Part of a small language model's weights.
Size: 11 layers, vocabulary 8192.
Each number is 128 + 32 x the weight over its row's rms, rounded and kept within 0 to 255. Layers, rows and columns count from 0. Numbers have three digits each. The size before them is the row's rms in percent of the matrix's.

# layer 6 MLP down (transposed), 768x192, rms 0.273, rows 46-68, columns 96-191
094:137123134118134174083082126194137087138197102147133144163103105182156179114148124130131191046078169154075096168108140089171133097195094122155103056179065116086124112131166082108151069129076114125166069150121080115131131130084129110115139150115117075142131138065156113134140154160073148150
090:117083185162137115167170171161080118119114089181127139037176077132123137094151124129075075143111133132130133137093157084059104125187111065185078131190103161131114128071117100169190157137108049110176115144075136128116115166160093133129137166115119159087113156120156120144099117120107166149
086:110138155130078174153135132151188122150167119110128146053128091118165116134136188124131158163180083097105081192169128090122107099147096181125109086201075102124145101100042160089128144145160103105185132129122201140180200111151047077120094090147167107108167107136096106093158156149149175125
101:082087124152096161143114105105106106150159190180098116115122124166180130091114123122119103166079188134152166137151148095107114123089126127169119075131091124099161163125135137076117160119154141137134151141156177078139200125174154081098110145151104096126168152094156189096116135080162155093
121:060114126089136107095071172110151136145209124128148088137157102143099127182090112075109102192095096136055101088185158128131120113130026140135090099115153135145114185088134130147106093099127149118114199124101135127090096116111166143158094148147119137162149203121144124156150170146122130150
100:126139084120168193120173090104155102176104111137172186154066151166113110062126118075149129137133193029103194104091128185074155109177104121102109135149076082110130138095133085131125110088137144108181149111164113159162165098142123134130113090170089176116160095133147138133112124124137162112
103:164118076060097137119148114088078176110147159129155152151159115089125158130162103132136167096120136168141120101137155181102159108151144165145110137093137131204114172151117174161159101169130129092098177133132115047101133122106071179086144149104161093125139130128144121148196081170177174153
095:140122124119165136114130141156173097172172123115124155116226113152091107137157174161177120114095067126094175123163129135132117128101098135125152095176205103133114153124123153101202105080148132144089169107167154130070186088078137064100102159110104140144107130182117107152104125145103093139
102:202168144080164087183139174162207135077102127186101101142130169149116109088079110131126096145153095163168130105141152105085126161138142078132084116132105120142109121142127133141075176152132146127123099098165124198139128094161065167124149124107103107150141090081109198148127112114164132106
104:140119162109109061153146082108106138104121088157117141093117113117057136096120128131100185071137194137124156131084179104098198115127136141141184149091163169177118129143089114138108086113123136101084141089145185131116108144175158148183112112078160147126157094220125119103182069064114098127
097:138060137103085123079141120188106142118133105129082093202133146143130135136090108164197113102192198098187082070204103106090103096110164140095169114172198119138149117209072107152108150133152173146168138101102128155128160123163187159113194156100177124104114091109119132135153125149108161118
108:120123156092103161140147139130150134141135150082170107095112133136133120136162070081171174132159096126124178145150027106115138180145114144121129077142101171138172187125133149168146153136102128144098084109166189147117130151108076100107096130120128118085136129159123154144122111082118146154
099:077182133151155116116157130124155188145195131113083143080156127095130119191127129143106161101128094132094139126099151120177086060117099133128115131143160160150118074095210166092121072117125121169125120101102112112101190103093144207161126132156120129095145143122051034123105091138105099147
094:069147171083144143116082135103113152124062147087088110088088139148066118148058097125159127090167118120136136090152059130171117122058115184176146124097145226113129107115142123172132152143171105164109133145077101119085125150125112083115129106158173074106079117141100108091101038117125157115
099:031159148162081203140150105115107085128151132160134160138103143175091082143107092183141118129110151106085084158159087148161049133161119156134116178138107177087144116128129131140091116114101104106073139146165122157138113173190129063177138145091134122111142138127133113172120152132095140118
103:125160124166093078102140117094175063152128129129132112142158110116110146122114165145112070198166119188128132130079120064102111128106158090132096142135077126125110137080138164141068146058083134109139122160096113157072197075120120090126093085183095144103146096119160114147157172117160153140
103:128165122107106114119141120110098130091120113142089103109085118166069140119103103086170173114081122153201164146135151118167134200111124158090115134119129185098184121166101204150129094106101086179069122139071048097198170144150151131151113151132140086139091126118107091097141145054117097104
107:184073140069116164071126110121109117207144097128063130105166101160136150120123059143157119109137118102169111095192152164146090062135125151112091085136183086151108093126093093082122120088116129112155151085097136128105133128120096137155115076078138141083131171111105133092066105136197146136
104:111092135128066129081157118175084123103153105109123116154171098116088143168081145145115124096118143122119130112152125148184145094176120130151129148146072150150216129136150201142115098120159184121109144087110155149116132090138166142094159125117128117130109126150120078169071102190122187161
091:072103121174080097136088176139140165107080131117171124105122225162137165147126134093151128146166136118142138142068138068105121153120139141086101125135138104125124192135133131080111093115131145138188201137104148177094114132092097135102177145149132180148173150060133065126140127170160120144
103:141106144165135065162100175072120180080062099118134116166146142115122117158161119151079140120107174124164156135132085211095092141116151128098144151101119092096123167068170142089140118105213188154116096112135080136120185140120144164152072145155149123122154109183073143180124066129107096052
103:156129145175136133095148142157163078128115124127120113112113106154066139175112157140177181125099147113185062117143132125138175061084179193158132154137143116151113157154141099103066093172092128108116162093116143122160141144120182107065052088186151165080156191121151144134159132138155134115
101:125151152118078130157101094111137113167090138170137163149106035122090137099183120111132172108180110084176132135116125095112116143168115117162096161127160124107155067146139149129190110116119195126147112125164153126100106195120085158081090141079186134133172135159108127156124133151131092177
# layer 6 MLP gate, 768x192, rms 0.569, rows 47-69, columns 96-191
103:091132142165121076098128093132098110072100145112087103125099084146156144084165153121138203106087108062131123158165119090118171080132146167125125143096127154123183121123145115189098116128121139163143100119123142122105123154076095087116166160130100118146114073149087116131156135077179118110
097:161115158098138115160109085158104146129090115125140114173056186094115126134085149108118134124112114082108165126076124130151021195147148118104105155114119141118169110111145131118128100114097057109102166108137111178113163121081175104123145106111104081183107123083138114113152097190122142142
101:147154134150161088100137102141137141121173040102099113135117146137115172129118070111171090132148178108120114129142143133181137136094126140165166194124164155099201143132127072131179161080123076039136120122115151146096132087196070212132141136093173113142128134152138152103185158121114100189
113:180078154120154122154144119117085112093119173129078097147074123158132078133144108154134177140150163142181095118082112140155129172077170108122136166115073105130181133138153106168125131074198146131126101110129184154162142132123065137157164143085159186115145097094118111132180135140139155110
097:198117232107130116230137093177072119132138147189106116141159149122167127131132157162147058161119082109159101185113148114151128114097155151133130107098166103120121077145153137142142142104098086089123092157132144121109134175156168117070157160103169160099152147141120118115134134121159130115
099:137163110119113181107158128062070124143169097102090096184145103108112175141088180121137144104107121116167196107172167106108099125151174144116080123111122133129104145147188167179088119101164105110125153147145141121100105096143125147129114152168117152178132120127126103147107128057145173180
091:157064117141167170145155112114117115163159105142118110104098120113124121140124201147147110104113138102161076178090150154157115109128105070094124096170159111113124129132222129111136154087224143112129157096069137139050091178133191138141132131158117152137101132102093177119117078115104139142
101:186119142161108132145119174146160137081114101133137107116171112154111122102123164097125144119151174165161150067178106116115130115082163138194112131071123130104160123048132163109100164097138160142136109075100209143134125153120166163122140191152120133170105080154183167176167123143146171121
100:141146119112142124156168183117165156119097143116113158186150128102120132155103142194152108133141092095151139177161119151128060122106106145116150127134111109098194179161096121101126167150055149103170153138075091128096164113088116171183091087105136075133114103115170154110077105148076118108
114:172099123117114127141118175176141058104088116162118152103114209124122079075119152164206128087196146104124117101136121058106127109150087161145104202129133106160150110175147108127121137118125163124094117120177179151124152095140119161137152157146129132142114140100090122147141107155165204097
104:097153151084127119115149164109098150105094137154062134189138082127184160071127143142119082142173152143161147121113075181123111075107121091131180224132156126145111124155136144159144131112102154047090122071139150255106082124110104165167091110139118157118156162102119145087155158126086157135
097:120127134152154131154119176146094165145118064163114083074173145212124077143155180092107152170118166169113138168131138091119127116146166134147135062109115100104126067150115133102147127089178132120110197109133143188123150106135158134203130148120048134131129096164096168118139126164151057142
091:159067219157143136142144138125114176140100162112107068077166062123143154035144133108151089133079127000101154150135101149107100141134193084137101124128115128141133139116145099144155129112092064128165160125091132137155144121120158124104134115106159221148152087150198137142108150156120149151
098:107061141139119173114111115092116158110135086100143162119150086122116164160169170142139114177085183125119091071161230104078136118127115083132115127096115138130119134142147122137164125080103167092168147170194111098131187100120092128152152113184137090140148172131127122163163071097132093157
104:173137115136143093164138155135189146055155094158084156114193114093116125103084117078123146165194132193139136137132162118028136100114172113036131087167153142114118091126088134077181178090160132130122122091118135077129109130113080151130188175168140129158122099165108152070106191126157122114
099:136098141098136114086108106077082147128118073117093164168156078151091114143072104095098127148123179151196134139188148074071105131118160184096132095126108123103103129090156132166133132122157091091112095093140079093075104117169092055150059084131122147166061151125129150110170128061144141098
102:176153109109138150139108149148122086114152146175131146170154087157146125136111115093160098153142095172103109079125143243104163139130118159139074114150162094107096153101177110158070108071102136128131127103124159195149115158112134144134174135057165121049180099158179149124086067085081207149
105:083135144106098153090085135124095147123103127114164141120143161126105122149109183116114215160093133096128136193134163141084125140129175129130158135138139165155097112173153070147152175178072112084102107090064190191156127131156131158117150102095165150186205084067145139110120163127165141120
103:113136178057109166113114078157126127152144154141122113167155081168161143180143137159085124060155130143195153168144127134111137177157198038101153128163083071134143104142130123152101122103143116155119150179135143191143170183166132136124137121165088158176159126144086153154110118126075156120
100:074069090084103137108106129144166106109165125146145072111113101097096150122113140083090170110104106118110115143167116065155117125168121096086154150076040214137168023135108117152104122109121168127145121170108115143222124116111148124097138090063148091080132166139108150104130120134137156150
103:105202121079075132119109151142125142136147146092160136206173110136141100165143111146087092129164137130186174161169163145102142210127118116113141144162126101159093048128169132167142157077124170141113059086104131099115152173099117133159118104151142097135065115165134157094123131147104098146
101:162145136101143079128125164149104115160152101156161077131130148162121172124122168107071143117115144114121128176133215124145129119092157128073136153215037125138101150168123127155110147106134090133124115128068171181125117145133182070153119180135081096092070126097114123124121145134147110080
097:113148108149179137243126128129087151153085178159157109146122184134095144080056149148100157124076189147102062100139098183138122177205155147139105090127164096097150117112145138150138180122121142116129143177142159134156121110152057116073137159112131169148123087121108117078110127158157171099
# layer 6 MLP up, 768x192, rms 0.584, rows 47-68, columns 96-191
103:150126117113137162139099141131153120138162098115104139106111182128101175182133164109117112140167148158119127118037129119117127152107094106138125088153112099140105139121070149113095127175118086113114226120150162136087147120171196137142077069179119198108107144092133131119142145145136117150
094:082142128155139159080125161118146069124177141161135173086191037157153136119145126140142127120115108167171129141188154108099209059136115169164160135117122091140097094151143126128120125157191188116140085150099118066149119105150096135141100094146138144095152087155119139181124120109166101077
103:127096127149148118149132105098149179087144178135163118172181088131095123179097159173120156122165162117126135081148143120128130099091110122159178175149150121143100133115151123120126071110158102143146137111130098135041136072098141154112140096137141153086168122127168110123061126143114143105
121:106207147141116128130092126112144115125107063121212112122157082106157171047096112092048101142114060077133151137135126195108150145170099175118104127122190114099135079096134129119208196153120130158119140143203136160145173112159169131113078126144115096151183132156147145132120111113124059111
098:103116060141116122044130180106203195145150085058127109106116129138065109114094103064136152074143159158100114098156102150127146122107086097096124166189089149156129149128109114091121105161150190136146149092141102135174136087080108136150085122143087104158133091114161115150124137150128084103
094:118186155140140174188085081153125183138124183116140165155123114156123161143139071123199160117166164130139117162121189116150102115107123142046095152105128142142128152129074132098136137082089098127124154136171119099226086112101130139156136084171085165153127054181061116133142109077114134102
094:139101109123177201094108092135182104168187143114067163130141090120109214136133150163095116139082137110113114144186194108109136163183155100107150093149132096062165146081208100163156140111161186110113155111160122122116115118130140087093086133100105146111213147130127168140113114122129100156
094:110133130115123168128107162160115157147148101140111180224094079170147124055095126100139085116146089081124112156108115131104110168117169114106120118173217121187119123159071154210141142144114167110150140186111116142099074122121135122113119113107100093125156127138123155050136108116179107158
096:119111131088166105137102098156103108087128145158127086137106155132087091152117076052072182123141131151067092118093154102180129120110158125087154109090055168131083080115153124098126117070156153138154127195101135206133090093184143166179156121143174155112153193128140177175174104117170088193
123:203152159131073122109085139165144101056120127106182110134147219123122171131086108143105149075167171085116140112167116094113127138126138113151119199134137137163160111143130108151160098178120172119099096119199149129152148127113094178139157159143118122100155096128140078157145086138120206084
107:110120090163163132173093157080152113104154135101096088104155099160098185130138110134121177171094157100085182117146132116150194162202114178108086101106130173182118044127075137146126100140176114211111183162079126095112149129129125131093189047059130122120080176188120138130084093159094185172
100:085108091132114163163144173133112093151146089111134087041074160175152127158196105137101132119126141131086071187107160138115145126097159151121152096062128145118137141109183198107160137114133167069155158140178119162082154140100167118132118157116027186153098184144097123137176178130073112131
085:060145159131128148131101123112117178134086177131108114142082127214120129125071105094149161107202103132122160091181135074149143129118121189113125187059207160107104118078073133118122151133122158092150157179117100168145162092125143047118134101136094076093123155164101101122169093105109151162
106:132111135153148129164134174113179150139109080122108096147159135117161154145161156133118094134111166100065100057143255117113131139096126108149135098128134167117137149149132157149168080045117175131136136143155124169097154101101143089138148098119169092137147130088100161136144098138078115186
108:158145115158145147101100120115082122120100155129108097112148171215141120176122136132159150100083075144108135143158083157141151136110090093244122136181085112120182109110146080159108083130160108146161169115136109164159126096147127139136118096107125145102079207134133083116133097124134118146
103:090126145123133162093130116103057173143102123135148131097100151186112149098089124095155122121102123133144110117120102110099047149171071157065064141159137161140109105162123164136141123076053124183140120157142106158190150117123155093161093142164119111066093115083170090137116204048196141173
105:120083212099145156132168153149124079091065097162175133080122173112102117109123160162097111049095144122149139160090107025141113188166167144122181106017103179145145098108117136128193148172174122139162159157117116077124058166117106187111136146138112126126132190097118101137086151149182124149
099:132152144096125110103146084164074152077113063075130151121168075170102139158159132101148145164116170116105139178138056158124143143108104142104142080102096140106172099137114090130140188121182096120091147105124169061166097186111118117089120185120127147105140135098131114140124138109115177138
092:107135090103119168131160080159147161094143155116062128112106089186193133144211117130118150162142153123124137118145145133080104160068161077096170126138071129143122124103104141126093093120113126127098108143120079141081106220139073184201123145133161184161079171141150158105123116161153162098
093:149154167187151101187108119104134144125107162128121166128125126110111183126194111168093145148188155113134102088103147148121150167152092139146093117172160089151077217147135146107104144147119088158144093055152116160069121137179120094155133153163098143180115105152185094143143168141137132098
102:135072135127112149125132107152110131139101143166080156041069069177110110081137140098198148055104145085132099169083045119157092090171151114128168126130121162087180174111175146105080107183142156105112108156170130161168151126148181160113110120144113164161192129088140164168097157123156149139
105:090137151100120125132154043143180106147068116150123160115105134115106069128089140143154101162157097129117066096143075129204136136079124138216112135124129146140174136083110118090148082151159095146117108148203096087111137142140080143109121097107145101120111155135178120177149051127075149105